{"num_hidden_layers": 11, "hidden_size": 256, "num_attention_heads": 2, "num_key_value_heads": 2, "head_dim": 128, "intermediate_size": 1024, "vocab_size": 1024, "hidden_act": "tanh_gelu", "norm": "layernorm", "norm_place": "pre", "norm_eps": 1e-05, "positions": "learned", "qk_norm": false, "attn_scale": 0.0884, "bias": "all", "tie_word_embeddings": true, "parallel_block": false, "init": "normal", "init_std_qkv": 0.0186, "init_std_o": 0.00396, "init_std_up": 0.0186, "init_std_down": 0.00396, "init_mimetic": 0.7, "optimizer": "soap_variant", "learning_rate": 0.00289, "lr_mult_o": 1.11, "beta1": 0.95, "beta2": 0.99, "lr_head": 0.00459, "max_grad_norm": 0.5, "warmup_steps": 200, "schedule": "cos", "final_lr_fraction": 0.1, "batch_tokens": 65536, "max_seq_len": 512, "doc_mask": false, "train_tokens": 230700000, "max_steps": 3521, "dataset": "wikipedia_en"}
Each number is 500 + 50 x the weight over the matrix's rms, rounded and kept within 0 to 999. Layers, rows and columns count from 0. Numbers have three digits each.

# up: layer 5 MLP up, 1024x256, rms 0.0865, rows 440-539, columns 128-191
# down: layer 5 MLP down (transposed), 1024x256, rms 0.0722, rows 440-539, columns 128-191
up440:513416561421542470464498508475476549539495523496540588473489522492513615440495494542482503402419553473463501467500538486447560435522593468531354498506379447476489575452507512484504487578455516
down440:478503555574500540547462473511538536464481507475462493455515481491477519588514476487524444467553501483649495547496507395572480582460508454537573495450494478534517471444498500492513528450508519
up441:453538560484456558494520548449483437546492419464481549559444491474491570473494468471586487458501507443468537480566534468470490556479510496496499511454539502473487468435485492473459611521527583
down441:558452462501620502499506528506514484495577466439515455481590482438424518443549477484486469541505415501555512535543505467579546459461592515481494460532493445494438620510474494524516464597511509
up442:413476483493514458571478534515475432514488507506453559536502509415477534427440431452476576567523459487544502513596505548421562517466477472408489457462540503477488545469514478515410512490401579
down442:529416621515531666510498499421554587504568552458431389539420507457483487517485469602578501471432503559502563446487475500498414550542583552547453488514513481495452514614441434491528474482458495
up443:560486482444484491480417499484522408376519512531545481525477480487484525551423536526597416513470535558544521475584585518516502501497464449496529388462414464534552504465458508572514583424497603
down443:529472458578479557418550489555455523478497472483567553442522456558403422503446536509500472469536485514499501622476475571526512462603493445536494481517501398450494448415482467471449551511503522
up444:532521458424532478524453477469506537559484450478483565506548512483509472489459485491578522470555449466466545514419462468492519496448480454476497565476534521434588513462538438453528452493448470
down444:458434515452561529484511559529518450515517543458464539521453578530448504552534580526476472502550530578466495528535461456468510455524548476483563585608472453486456468426461549552537494478461505
up445:510626461426516519557414405451497523457475541445498531479521541372529525515532410433549523519449543488553555492479556521455514429371535501554470573516524560474517503497495524471513410528462392
down445:414547598557512481634531576671508405494617438564433480544446438535463463597489429523480511519554557674515427468424523479567492427522430509539429443473611499529528468456447630501398437465521444
up446:567479497551576576517528451502435503487513479480495486482514479410447507530512487500489572458478501494490469461491526457508480624458535550522410468574532567523505501538535482459462523463465397
down446:451465515467512482514533523447547459564422451454428462561502505540476486539494386481505347452516555541458525493458513560554489489567549536533567538571454431435468570529385467470518550599480495
up447:496452558414584517533549516419517460476372478497526494553472543520448557552418448418500582571576444506532583482467510463495515469592488503502563522509429482459541453492559522505465519448568501
down447:577522449472509627578476500611417488510457462508474448432568568493554520500472465522547539447448427481500472540508458426585506491511563424515514524462507501479484427466628544491452561500490399
up448:547495548530584436520588385460497513516543485544550484543471574451493485490500566533490472479488516434464484494538568489488557487528516599524527417602427521383499427519553490438511473487501432
down448:496463543481473464434491505523510468558589520486489575578395410524539503643441493549533444554595479497453541389522503448387472491493486494473475481417537497542383538497459515488486501492488489
up449:509459459542529436561508481508449413424528452489467391571480494504507484544491540429515540515464511515506577454438490507462507607539515509584515491415613560457512509473501504525510515444502450
down449:588453448436581525490549459481524506508502505557434497500493526562471528503473483444503581629443454552411526486558501519533461487455519492519528572458512534460523572479466459470473598526455500
up450:474529517458384432516533461568404507457474450453489521554515530435531439505431497426502424573507489586502456473501502576511529549521513544462473382455512551474499499525574510479526545555498517
down450:489564480466506543451525542445500527533429517482466492432564397500491500542502523568545507482458525571492480474495511482507461399413501525509529637518473481509491472476420506448602532452528438
up451:497484493539505546456449486561470550583462466529480507546465484478578471625373494496464446509510509422452540509531488432532503546433465435450489529564502399461453436624488446469419528575487470
down451:534491494437506446485622516476525555509517469424413500573503470441451472559430578550422573546564459458512513527520492572520583562518456516600438461491525522522531538516510531498502521567528533
up452:498455552455484581453528557485470474453509555448606563481538380450464435381432496527520559521531587470453412438515482465666472479472424424480439544378493569556562545475501520561505457481439547
down452:454483544507540422566536503449472490514492386506478533490478520503423593558497523601470476476439442529559520546537618516491481505495567527538548406543531459532520580493497480438505477473475516
up453:555503564503550449502541486394578515426548538535483469487421477424555535486512519471514461520505521553474410556359508486467521466497639543479593441452442441526432517463550548469547508515461582
down453:404544544378476503558496459514534593500524437598488572500456468512596484563546553534610241466482516535437475488478518515584495535504408506543588446564504436476577518499475456461555538510455580
up454:437461483448447451471548592511507537512382520496488447472507506444522530492517430485573431544557535393451468584480548545454484464516534516423396451531429468531467541510566415456515595475560421
down454:471506463475542602478492517489455557377609424462482596493479497485516442449485583487521460558483452547495507537502438460524430493487453507512531453485413493519519511527485530511547459584456495
up455:528468509553531514544546606546549435421530473509546493468534495513529549390477455530561523465489480495516447483434583539570388551568505528467482576414478488472507577602428459469437537435444515
down455:559495587483566480542508549432557484479479567418480506489427497486433563586522577520576475483454520470520519569553531528464525516509555399609433510534560555533544548494473478491535501459589501
up456:483433478434462412558501512537500515565498365472475413456491443487524585508516533506463489519520501466448540526509595509482425508525440432602483505492537511443515527570575496492483440536494496
down456:499487503533450502517574525566606451517460608518529587530436471479505505479527570500534440543542453492567493423509450473348570446483541593510470544433569488538552460581587441569515422520533373
up457:539470540539509508479521485504468494483576517520551511533457481547531497514415512462549537517428470520521617462404448433480480503568517533521472516525594481400405471604435511475472513552519469
down457:434423485631547467512550547569475474493488505485478475537489453555538518511559552511462490516572545478399552571511596446506533520426543575487509462519490489501472424464556458482515473476492596
up458:491434540464435480517500533507502522592534514495498554458514547529562602452432465499522540415469538484382478433486515457432527569505561504506484440499509473481527459462476486461447579501397566
down458:519486523508578585451496476526505562510484503515498461462548534380465474456429536461514509501530447534596491530434531494574539451508482582469545483423488511539527536475464615573500501527558507
up459:484489435433511466520528547470486528540478466523377655498469497424552448485461374588557441486460502449494527417478525450451433533505465470533471546555429514361526421494574436462585481489604545
down459:512437479498574479421488514581466460488558576461399502510517466537533486491452513492526417523583496467440528546455505476424479536487482444533522539427503463504599522531589584511489462495496553
up460:501421524536487473464419536550524474454423532509416479519436508602511469452599493415628363530515460507434470499449540533531495487452603490478537511408478514601417491503567489423493596496547554
down460:519541559519396532569510452492553535526440472510561526379500528448536507504373431519430569482412546524549524420454545440510469556552418489526494541475449497441498431535482408509479468493462511
up461:487441461552466454582581477531601481518458503468515503522433594413539483512466441472407533424498409524488410499548564455547503554414597496557520483431514591499509513582566503531528454529458517
down461:506505524523575478471501497517507492482492434502547496545521494477487521543488487497487441588493541492453435422436440482544464453576450417531592561520526517539474495549459501500439544510569518
up462:485480473483445487491462464535446567451540549594532522553485416456541519465494455472486523499487566501518460530461413435470417439459451585431512456461509518510420514502475612509489470466513450
down462:540530489437561521490497593456427459528530447504440463517416437550443490480494570545441541460512478499553474447526512610463480533476404484594488546453500516499584455526477551525450464473519519
up463:572426565430446438635477512449449518542542406559503508525510461454459502468552516511490529600450478431521470404545543367480623468403456574592505461459584472450531482454490544461580576492435455
down463:458440493461510503480519492469438450481532520463508540446482388492483488405546455461587555514482500486545506499523564509587462477532519465481577511390457481578604541528559453561436528513491531
up464:477498509484511490565483468575538480467424493535561472569453477459516477479540514574512467498585505528577505469526522549571550592445461489501449465546445544533506524533544553484533490568561509
down464:492417433522451543442555402463566395509497534441582486508582511429566487543458467500494522456494513519529610531469469520459475488559428489466477473515505414513492509503454423513423488495499506
up465:447386446527530488500580579492472550466471522558505386570495477560425520473550446509461437475514590514530432506555522385473486512512440472443559524374526530472491547540532487437492550520459536
down465:441520539477514488471531509464452480571524470434516554450538507428459450391520619568538558507564538507435514502558467508456530482418529434469483539460531512479529488445498461476513578467506516
up466:476446482517525530530415507389478583506603490579488435492471563536524495473463418485544460565403633495582555543529504520513482473568462530407420504469611564468526530520538436478497416439491474
down466:468501433563500564522524463454463476398450499492360561575546468546500538565535464511516451490445488506461411459548610501511454469414537432509522490491543452550554433501550526494489491541528466
up467:506496467486504539514512499467493400464500430546520522455375511528395455501519528481533496541480584571552466491510555480472462439595542480430502531566511445520491469546565459563481473498475494
down467:455540451577552542479480446511463461669390525489486382550480514444439555502474539510534467429502460453495441451550477543506500527460525504559590415603505573455581551479472531534443434539593466
up468:522501486427485451542446506494511508472455542480552529469459540482544530435447456502511547473391473533486585530521547496526525559527455537529481460421583546514553497475494456482515552479494548
down468:469489526480477429579501546494518516505491499596532426509498508561450455510499513403476496517494494517517552495479488549417493495456504452490544490521571477459549563613535438584453467450545506
up469:475501494480563460536441477482403522420491480507497514445585456549573561423451553566535501473557518449559575497530443559528454519561555496509493501489573466514541540530488509477563519490541468
down469:575489625546491527546539598493651504507533427495457530471425452440547439438539539502408475543471522513508524541513522445525559505567464540468491545546540565475449552515563543476508442486591544
up470:497404537539499515514428537533430508515409464512473488414494520450557513566539505545459519427455526530623465518541481470486518559488523563451509500484504513515539473515587417441504585465457425
down470:543511458509474463468561472494542606558478503469473486484482538419559485531557537533595507521464531501473514480528539477469493453444483545491507514505454444533576551449472495494481431512527466
up471:539378479480449394473483513451531470512519462548504427446452477641492568607581516546492504591594479517468514475473437514505386471492480508489457415440556548475514528549620443560460553581425466
down471:534537516549483510588568506594581522473477465467559451571485588459500515474467516503557494430406488488513574517411506458554443534535534507505460543584563547493515498572468467434438417579554470
up472:500506547482603536511522510533558492378559515547560513528438496484526598479571496453505504458481489471553384530440425496365569507458449577522462586523525577560509539625451502548439514540573429
down472:522544561472483512522489412542473445540478467529484599517539552477442523557543546526579535498520457477496487607476488469538515495515531503475521470541513466489490472428526463453420562501624451
up473:447476591564521553516516532454497492439486522390567495533500595499542473501539470569472578480594490399465482537526528533430524479485465531459519486534409553515606478521489459488447530474516501
down473:456456449448512522482471400499466463536388457627406398603500561523533564471428538469473575511450478495383422651452502489470441448532486531577564535410559454508588423470528476493473504541411593
up474:488396478526488475591461534528488425395528362440518471456523430537541499428447524543486457453446480405540493577544447507479507530528433547487483546486502540475506488501600545426474509467469535
down474:479462456471540540468469561527503511552508472533433505482518588403518436579446461507565476519567531531476438469420574437531501571458548498474465508613468493431545477612525553461536512406500509
up475:458528588461547492559569521518404542525452526520432453488529459502459473510506449459534545475541422495536537501497509497503480534514441516468422600463514490642591509466497504476602515473478418
down475:545579490533479505571546591565497425569515506549434462539569453519458567537557499568503462517480493450473415404418545452435524471416456454508450573414615490547395473424559454471454554589444391
up476:602474532412536421416483518511483537509438438535524494394484499502485581495541450517526521598511473552440472450509408483487482481387529536493585537474520511488531507519509532562495459523427601
down476:514486472477436536482505429485526511526539541462592447484447515413526568475503384505459479586478524556538578596450485445492468515518517518424590512556454541504553594587526522482397547553498540
up477:457459501563442523461577461444553515447497464468419500471489499438527453508525490449523522604512462420591446471410550430490462501430503510404512501389541435508510522590476528510548494513554454
down477:557512456465482537486433474515469502515526567562493427422435487492532569503490492479440562364484583562380511429525421427492440525444436547539518581466505484504576505560503448490488527476532537
up478:501493553446521474468556471553437467567468495522494489470510492510473543524463423453495547370474514536507464476497512561496491572518526574480484490485470558530552453398534577554449488504528440
down478:507588481477521501453507550540588450493497469578502518513532514451486500556497558493562508550461584449532547567492451462476467476468520505516550579363497462555475477581528451459451533511573575
up479:516501479512486541484462483522477555512510481480510490540500465453557527495495508498450506501452453551468418547479458527563571513471480538507538528482451534476609425503538432537578447530492510
down479:506508535516513586566555492538514462427494451530495442515498526489482439393503598598434397545539519489553570542529489525458513518562506486466551437560502471502553495526496507478467535440501488
up480:452575482492477453451564435527497471593410391452494520429514483488533356513540525614465525578556465482464479459481440497546465537558427593460514532557564434573438531484437459448449453514551432
down480:523519576410480501443512537488526406553450537533455585586501503483441515381527455525478527563545453450425541508464574480478507439487495476412530567422482503560468396551501494485505604452492448
up481:470510596387567501452542492427537541447500481477561573632503553520481516523443586461500544503444446540434437438502573394608550567526479574594493482513437529499487545480486578491511488418527436
down481:503504551591430434504345482557568532486498473473539506382456437491447518440516478545436454517460480538531463524380497369500502465471418487482581455447457491525406459417502513430530487408576447
up482:487512606593504478533577477441443529452389436525607506431395497528557463449555504580492586603448524531542521436499491418421429505412578506474494563555561451545476422529478476405501481545568550
down482:454468555463518503477516532493540471477587319468419447478579448416455515495608507535489463519555505517529570430517552476532446428533458521417535474492554392545505476531540533483510563405465507
up483:567482590540529425549572524431497559533546479517489498442448481506515561434533599518524524391515464422442410462473526533513556609545557538493507482490477461526531537512552448501521463521476444
down483:488512482526567501455497498504498528523522474490539540505568503459542440459427570460465505594491469579542516463473463544508544497550503461492534432534459561489515631536461517475471513471412567
up484:455531468506522449618463549517572496514472463518522548554595495560431445513524527535517578534517480467585514453441564524483438528523441601432503563402529587534540493530419492446567500533523432
down484:481537535483505546469510535441463472536503576411686483458515438533451493464475563508424591507495490517512479506542589495549437521519437524488562520546508479492445491517533519492512548458487523
up485:568619461499509476486546500433530437482498587470488511556492421479423474542426362496430437487407539516491493449392470583537476414518471480509479507458468477476572512414565547464498589510471525
down485:494519508491420478563489584523484526414540479548573520567557505544461504518457492590351451549485536492564518459437462559455546476518496504506521557414459444433486510503409458443555571451598430
up486:485569507526488548445514424457480497603377442531514550602493394554540563539470481548477572524595515513563576537478485384519439501479486541522503540506495529500529498555472471569452554487478585
down486:544451467496583437467445603520571518430480435533451515448448550439431549542515555447555557497541410513431475569509511553507497520551553441461352438465516491617606548461454564468557529503427554
up487:502550498439571515577441486469480480496520535432444535545528500541438495383489510435493470513415565563468520489527530595511486512434514488530400557571387537436496462472492522540583458524510531
down487:449406598473461408483519536441569416464478532537483453568499532469547488564545457436511513431514453484543474412426604502471502418544487481508527423454515534443553475462587428449447456497555420
up488:469396470503502455456463463453498540408541488425541466500520398512469514524533546528495460432507523456672502447433491549516519491506442518547479538494513463435477410493545483542539525447565475
down488:498458443483536581433541491465440551435503461503463486526437452542494539486522560480559464521417474436476431431402571481435440605427475491524506592506491454555506467463494456493415548508539475
up489:544568479535511523488486466473435442621495514497474571407464449552483493558506426452561419473552424491479507518506515457476491501516522581564531482454538482467530510495527561534541506518439541
down489:512510483548503504526511506532570580582510502472519461507507481437468499524445461514424450416524447488509409423531489483512552416513508429531427537578477533524512518519545425478452449463469480
up490:512414515526540416532526584590661486502424406449477471500459499446512438536466483542547532514517452503484457534538497489461522501489497524465468526451524562480507493509510494527448541501519479
down490:374481529424523592524484578531467518495449511504450476535474535479514527425503552503479510432573562412501534505509457528504485487509425469484410465552473436483454530438600498537507474387477408
up491:472474489534458443551450545555561518508501579555437482414586444546544483495467516563431436489517534503474590537447472534505439527545393536519483525541506537523454560451493507447549464494463494
down491:445543518499512477480563525562480502446471512570528484507488484667528462532570579548491569596489505535460514469461473495466515565520522476544396495550506516362485542409494488629449527504490485
up492:552572448403458484565592496547475445417451471520465457503540473516539411497480450587531517450570461551556457466475516475528550513516431446507482575549435577529543441538544526539475528460501437
down492:528514492470560524484475497548539501490549524576459458494544461469459523559522543438537484474476578488521489447414413523539579450540542506442501514471485477536584484516560470535468468549611541
up493:477466466536424525522493460507427517548498526477452458475366548476487451439553523528431468510423541507510473480619468510480475568503508519556500447517557472389508489435542569466510569449511503
down493:505502487560472433540477440538462529423454559434609452506436506511599510557489489539426559415588510467430462441488537391527510511467572528486485536537499526403539458515577492532560384471513469
up494:481620462592417482475577488430477447479499529538478470512618382479497545550536393472516488538526531418532532476449532541459404468469478515381525471490595522548563459495578478438566425580519455
down494:560502436538512571506472450457498493538451485475557420568444650446533439511486538471531549535528522555579425479475463535545452565522527504441543434559460386472446500576524586536486549438448519
up495:542540517518510480575485448479415570504487543538521387571478385476515521581546469495500516609496592448583561520530566554537577464464458550491454435490494604452494453497462510530427441570605475
down495:529493519586569533503490388515483505531505487464541425580582502536463459520470550499547528506502525417527623565537554495576452588560540509616492508586507586562473419536446514469468433500573431
up496:559509456459524513551494611512515497427483520575489450462520476508535539423476506457494488560433469431495523395433494396494521490516528520520508560440577596533519435445508481488480580477573483
down496:510435562470468481513530470555538524523445491441572486503462469506561491443518566488441468555523489499546395436461528517439526508525513489528495488534490499480473477470544432476516432456469516
up497:498511454509509480470530543524538516575482553573565577533478497473472542534620508438447469562512503531542476524464516485510496511558513526465498480476418557587435519459545490451508445436521554
down497:524569512448460565536527390537430462446554510444513535476428521501431488447479467526432462483573513483511558480515475490514490436515449509485564557462549554578472464534481468499496456470463486
up498:469451546519464493558575450509554580541440551556516439452376491450486440492495402440554467614433405498546507465437591482482388506500459530415492587513542559426431388520562516469424456442474461
down498:540560499576522476420424559475497463429496504520503554477442438501539557487534510552540482481516511515581466524608450547572625516550508430475544504516516490523485481482466523415491519524512418
up499:612414429463464518635526539472484538507409428610605455380490489507500481497486478562526512409534570603578496438518506388541480492430527575507402402504542422627588547521623488528522484463465504
down499:491587609396532487479489550462453511522524488634507418486486565523408568492498480396470510524400506554621636542464445534392491506507576450452495528547400525528407517474593470487390505474491542
up500:494410495396488558477568525466498548459506489462529520449516605523442421555496508437522444488544441545554497578595450442459402446590604513494467464477488504546563455430482475534628497595526477
down500:532512487541412478455403502463574546440458428548552494556389483471509507525527502506630568453425471497518558477452480397502445500490515508567550460424463443425427474505555498491475518415555435
up501:436390459485552469572455604556441558523609495469540548528511443549503474453537538554455448455486475494538519517476580556548522594516580505471463478532447505559566475486492421441523548383428496
down501:473517393519554544519459560488514440533507515501488467494571441542449505511574508433592582523469557583596480470501557493458551528572449547491598446604488564569379490499501453526473534497508512
up502:492489496528439587484547543533440512486479473471487511533552446514480504442488460490573559478538532444493548470546506534588510492539466531529470480479611513504492463478424477449460483500535585
down502:513521438571552468369519505502498442548535424436410544444483501503613462504415427484475421476499493472425510612631444572473469460442549535466493498459465428459489491438526514453468508479565520
up503:544534398494538477526497445444501499584402599582518503511563558533492520620641510547439611536402461467550526526490464451510487417556564528506564512590451456458524551500590554528613478484457542
down503:494646575490536542572531553510487525575449496556447529438441496540575586473544587623356542525442532496571501506566499498446476474449582443539531501481505493499392564515439490373451387501522484
up504:386523538510459514538535619518432480487554476466518459496524518569511482512451501522494477364512475470487464478611456477497508453508473453551460472502496474567565571482499527457528373570529435
down504:529514403466510477494411418418475469471476499499456541522510578533476481432505515512613476427500551439485540468539487551562590539522489463528521487517546491465480438499453429524488383547532427
up505:574494534532451532504491559525570552514403471472437364381422412511515459454458479566511437498544473563511483446573582504483435448463507517534479458545619451409594369434490562564481477401563484
down505:508533558628553519432557552519632613502504511562522481470496544540439488426585474465402579554487450519519531459614499531450509590496410451432471402480412539486577520479508484466411565497502518
up506:510448534519448513441462481599499484518501535586576497514587537432531520542466472477538520456496456499438559493503537495480514604530412495525503467562575547509526540554520485481527421504440511
down506:492571516578528533520507483481518544588481496608508494487506541520568540561505556494559497570455556518462437517505470482547411458519408425556514444529525454541489615586476580501577551410473500
up507:417447542425455521468433431445547510484477470583484520291442494465476514556435433480503559484551444431479517485590482474534468515452448491527543498439569491541461564444529472463448471520589610
down507:550598485565467569389520453515484516436556487559557510508503602557510510542487497495480468529472584454599488472410489601496381477638605450516425518480509505524562554486569420468554392513510512
up508:390574482534503467414470475584491469561546459512555519508502493378508450536539457429507500523479584478551518434573535482492460417531428549428470541478419438553475565438471532468464455521490459
down508:506510547506323537508547577596478460450431498479504491476519443531421555501522505462515469500572535559474491537484491512540478537465470546445527480451592449617466550514412461422403418651490524
up509:474517536507553530473498439555469467537477424470545467535538523448545436510481547596493501461527497458493389506435475497590564607450446611514575454572523520429419471502487424541455445528499506
down509:500584440483488455600530567472513446509577446511581465472442534407529513485509498411448477486472601491592448480482485497539529558622523493535500464452461559513488446537437556503516538433472480
up510:496505536515541431513591504448517445537467474517521576564511443518495508512430593499502540520554435397473473540561469452458548472453495508569458455433430545496427438493571542494511514523515502
down510:470426461533373554533382474489530563498438476501550450444431503478528440447517446467546491543485487554506517530406503517472460528473489529477536475581441457475535582439485470489470523540506490
up511:451521563502430501466467551478511464500536502484453493497623556563587521564561430406535581476611489469354551555446564584515486503540485601526513567438542530515504547483529527564485447458539546
down511:495658455439434505534474523536438525565566567596466481506469453507420497440491449581475402448547519517484486530463442434503453521499562491493581564498495368468456542536512485499527554404472525
up512:502554521498470511434435533530439498512469518446423523499414548536434595491427490382588492490577441454569542451555449484477445471474516574507466473414519607532517437496549549503592517595541529
down512:578475483553467486503540531489611530512509469477547545562410489501480473530534494549566479514505488452511339474532437522519476480492464429477455403504609415490372479534592459477532452541432468
up513:556476504499454499439481492517463535512524582557526542485401469549480532390606530490473575501513565448642568521544576420481541506567552506523487509479383521466470449457492477420505524551458521
down513:427524512470468455495476658538642505468574450450517445571575471508382530475516484524526398432544557479507546455433556586516478561438538433475473569507514413518483513432564524511538431544447499
up514:564507595478570472493539490575447510442515433503497556534424425404584437510536439537552526571496556447479448511465515510569507534466522528567421528472429573555454461470495462475528534447473557
down514:406518460455450576577427393536478511537513522471457414411546504479487589418496530569508456427578521478569472503515461543504478501543534558449554477501499418536410536511472438508488433498504446
up515:531474514440599423486565432503566464488465573553479452574560503562427469530516526531552506435573524519447491551619497522549470604444534543543521571463481419501569442529427493559465594503515568
down515:479598568460512443486508551544483503482478527506435510506569477500459546433574616574442518494559530568529543491512410570454425364422440518515473514514545509501484528539554525471406547541498400
up516:581525553474457535507575492468525577574512465653554460487438382475623528540461508486530562489471489493456492449557599392474532510525557456532384555445443522437595555466520526509499524466531430
down516:396538395444489520505592475487477480528487451542461430435470620490502520616524606447549521467564422521516540481537557497422491496521525476481570439416528521512450467553608513472656567498526522
up517:459477530492434487472464583510497463545479536487521502577517500521572473504496481447465462533522510494540509456424462485479377536610539436556582532490496526551567472539498579558547490538523466
down517:535412543545525433573523481538499432492550538459503522583401559448525585454464469529529493488603451508437559500512482485552380492522455469513470628507512565566577439567505468436587454578533496
up518:502538478383490499597479471430493568618442546488472482479437501469557495550450511569544434518530509510569571510488482443485621594464541537592438586504376514525492390467488468639492504498511533
down518:462498510440421484516549529508551554447511470524450398476524516516610506506501506466459393525461521495434484539413478480508597396501447482559594484496558441522534510637539490573566502529554509
up519:528504559536510492557474514550483557470524523505520578481467529573459520403463565538506482533530505478525502462519544448467515491548409445447565550464482525475476595463571495511490496524397424
down519:565456426522521406457629485475539557525469553416512550567435535495595463558422565491468450480553473483494515567528535533468508597553599551510554506554466485450535504461497513526536506532466486
up520:512526561484494517484551532498441575526448483524488466463502397436670529487559469484465568536553503459549522526499510510498427397431498512534483615524514555450341564437581471484542424493477577
down520:530488503552546493519491498501485515532424591448457490609414592594578642472555442475458467578443633599492388545530500447470502486461451471451627402538478496539429486462465589555453502541531491
up521:492513629450536460447552469478429520513469551471591553445436452528553554455513481516565477482589523541499464483580495547548539539560547568493533465481500439453444479507451487549443441474517508
down521:492494556462478464414487486530451542478479561504421489513484554496422498492410461531483516459529577517463510551560479435452497458544502527504558492508528522535456505528432486568534497468501410
up522:531516552441525514502489512473509515556510584602546448508462490446462462498441517562468380482500519479496469534499479535457465448492544415548480459572512571490481448499442473591554534501529499
down522:494465444505564476501535511524579445440458510563525524560461459537575564494516521482543598521529578450605423521534416482464450503506450549393495480662407495489446457559504497411578560368498560
up523:595554558466462466530461556519443435451441538562593440432570484580460510656570518541559521524477532435486485481469440463516517478470423547461471515475484542548532453477498461547526457487447505
down523:526511427474479508491491565476425511506411453480511576416526535566536460563504570531496515508568519499435528458520563499451572487410457516430528500488524550523398517509513550604442501529482474
up524:353454564546469547567530575345529391535499484415526483495421497490568557544489558526518446481478466516560473453496500446501546440566525515550527474484517436509506390422541491478521526486564434
down524:577469461578421512531466530523526429437431541500524451509536384520472451515534489530606487534521561525541533547537466454579469474475476530497514505415502503478492552521479490565600581500536530
up525:437538530360448442536514411554441489487523458574437423611624514467622471532537512410490365489544529547565464405541468501510474507491454489534458526470538468513547406442569542513525557455453530
down525:467554447366439540500517517504514397553398459498520472388510453449487473498588529412518546465472496467541490470531452495434463492420582483573506564500605511500516481551603483432516449544574563
up526:518450566510491562498502422494499481504508486484517385502526584516476428402488510555541540407534566455493533535448525415487455490497429487440450489440458401550489568493513572491509533516452486
down526:499446478521445507464518456558515535467579474446543498530518395401432646381573473539611578434401487487459519442537484500449515517492459536488512486508484465464433459544573533493505377515506557
up527:567536421504484497420450480480523584511451487542495498556514436551441422498472455434601454571557493543476450563395505518449505552572552488450453555493442529455546545516510422502502478524535528
down527:503477505623526500460421488475461508648530569513382447510437521571444451555581439450607521593470472502572452450489546446517435443564478461560540501553506557517534542481470606500453508506497606
up528:546488543482507468574449473410500496413551503538556434444563488496499587455440488492483524469527398489504520559507472523581500483511573490552412537424549446407542401453555622383467456510490527
down528:604432409475578474483529447502520503534543527441434427507455613533456496504532471479519522503509481444526522591506530643518499466591441434479486633464475514502528600520479438551542462441572571
up529:435529438416545437474487509513478472474427489518527436499473514485546548555500453494571520549464460527516521461508527561537632506589509548488489516460534487386543481487505502578494430523515528
down529:508568449458552490518496428539508606564496552539501457459493508468518504464470447528425539570535546444454508456495564549500538569495507506473497561456456464576457478501456462536427553559470591
up530:550530491518573518453472564479463467444482508463550518486478466489482527385468525491496441463512537459473500572556606593548493505471481489486533453627466549506574525537480591469540470537460659
down530:396525492582474528461483461452467559469496545431528537549490445475475438530506494457460541576524523387512551432438466535449520503560451423597467510474505462437480413564549405442413430548503461
up531:583531459428584448447525500527527536570558478558559507478527438573460515492483488545472513447493496467402451513422606450480476495467557516588555522584545487516512574496453483523487504547609533
down531:528552447482495578484533478445519471519515525511507484480557536547512418594476508378462485448532498511513515479598444570512584517540514561459438531477454430454606519542545485472560403430445553
up532:495510531490386444510488536546497500457533548404490481483521525578557501442445399431639494605527516495487578562577581445481438527612522498458454465437517470509451610551483456502540553537417486
down532:517532542424647434457523526403497479419432485484418432453500525481466582426456536479502509460459558525472411525476456434436502490509441540555439581518531401414462436424501436498484541510479490
up533:497492454497514581482443524508571532434446478559533371550569563476493555522558474559524499540503488505442495449505559424498545534513671501534458483563552547626558458567562523554493484540512465
down533:554464501538484515422536567565484513442511496583475548526586530501582491407451616455483551384558478523542512520485469424574487531432579459510564511528439499508636496459558422474490552405486511
up534:464540448488551495459461444478433537591479472419485538500496511468526580453581478496472569530587483510561541547565568553469519604557527461455469617550495519564451521512604568513444402506535466
down534:504478590498497491552452550558443476537502482453546514491462517520588460491508482503415536502511580438549417515477538477465435433471423542563590456458503507433599486478516539617413425493490491
up535:520498538426446452438572354495616527413536524539570411540552494498493411418416564468553463607559550454499545512508493524497543478427465526515490623515563497581511471489533447513473456516527500
down535:438482449512465533445521433548536557513482515510508417572514486563477518524449399492456525417435557503463585532548477503440489469483502504498480474485406583520498461522482474505502485548466480
up536:543448472491547462432475507515473476464487510496523485496520461442500502476542408551527451521487448486530576569538451415494530504548512490449449473411438507567507552540429515492534477325477499
down536:508537514541500602464569468528536496510517521499467534463508525564460487507489561495492508453503577474482470524571461501522521543501458443428506452482462466471529530437539544564555470557548455
up537:427552597511433499595413539522468508496510506493400450537514377466550548537541558530497427553522572547529534446521530433349520493535437538500466531399517539450561478452551445500567480379455529
down537:502510514479503553466486433502527485524510521465464545475587498529478465474414566432449433470457493525496449514481562565540554458556478470485584467434480420527522446543587496456530525515468505
up538:435471501430575509470542521525509467575594432437502537555439523431538487504504511505444484388516557593557576578442489532404470409456534476472480430524445491525432492473475455569567438490531464
down538:461457516472447451490522544490555547485552449412491378548577424601441474633556499588506399502495478525544499567475506532436485573371534549543504470501414493490547526513501549514512585496579533
up539:450411495484558492532509505538505500485537494584564483519547449533568584584523536499468499523450590599477438441456498521558494457595567468506488499460464537512503541522469504508526507551446447
down539:567500460483524398458525461525515503420401498517502536540448590461470572480432506488557513556529478414477522543516462483468530503532526485457515499530449445561447499454548411425527475497483491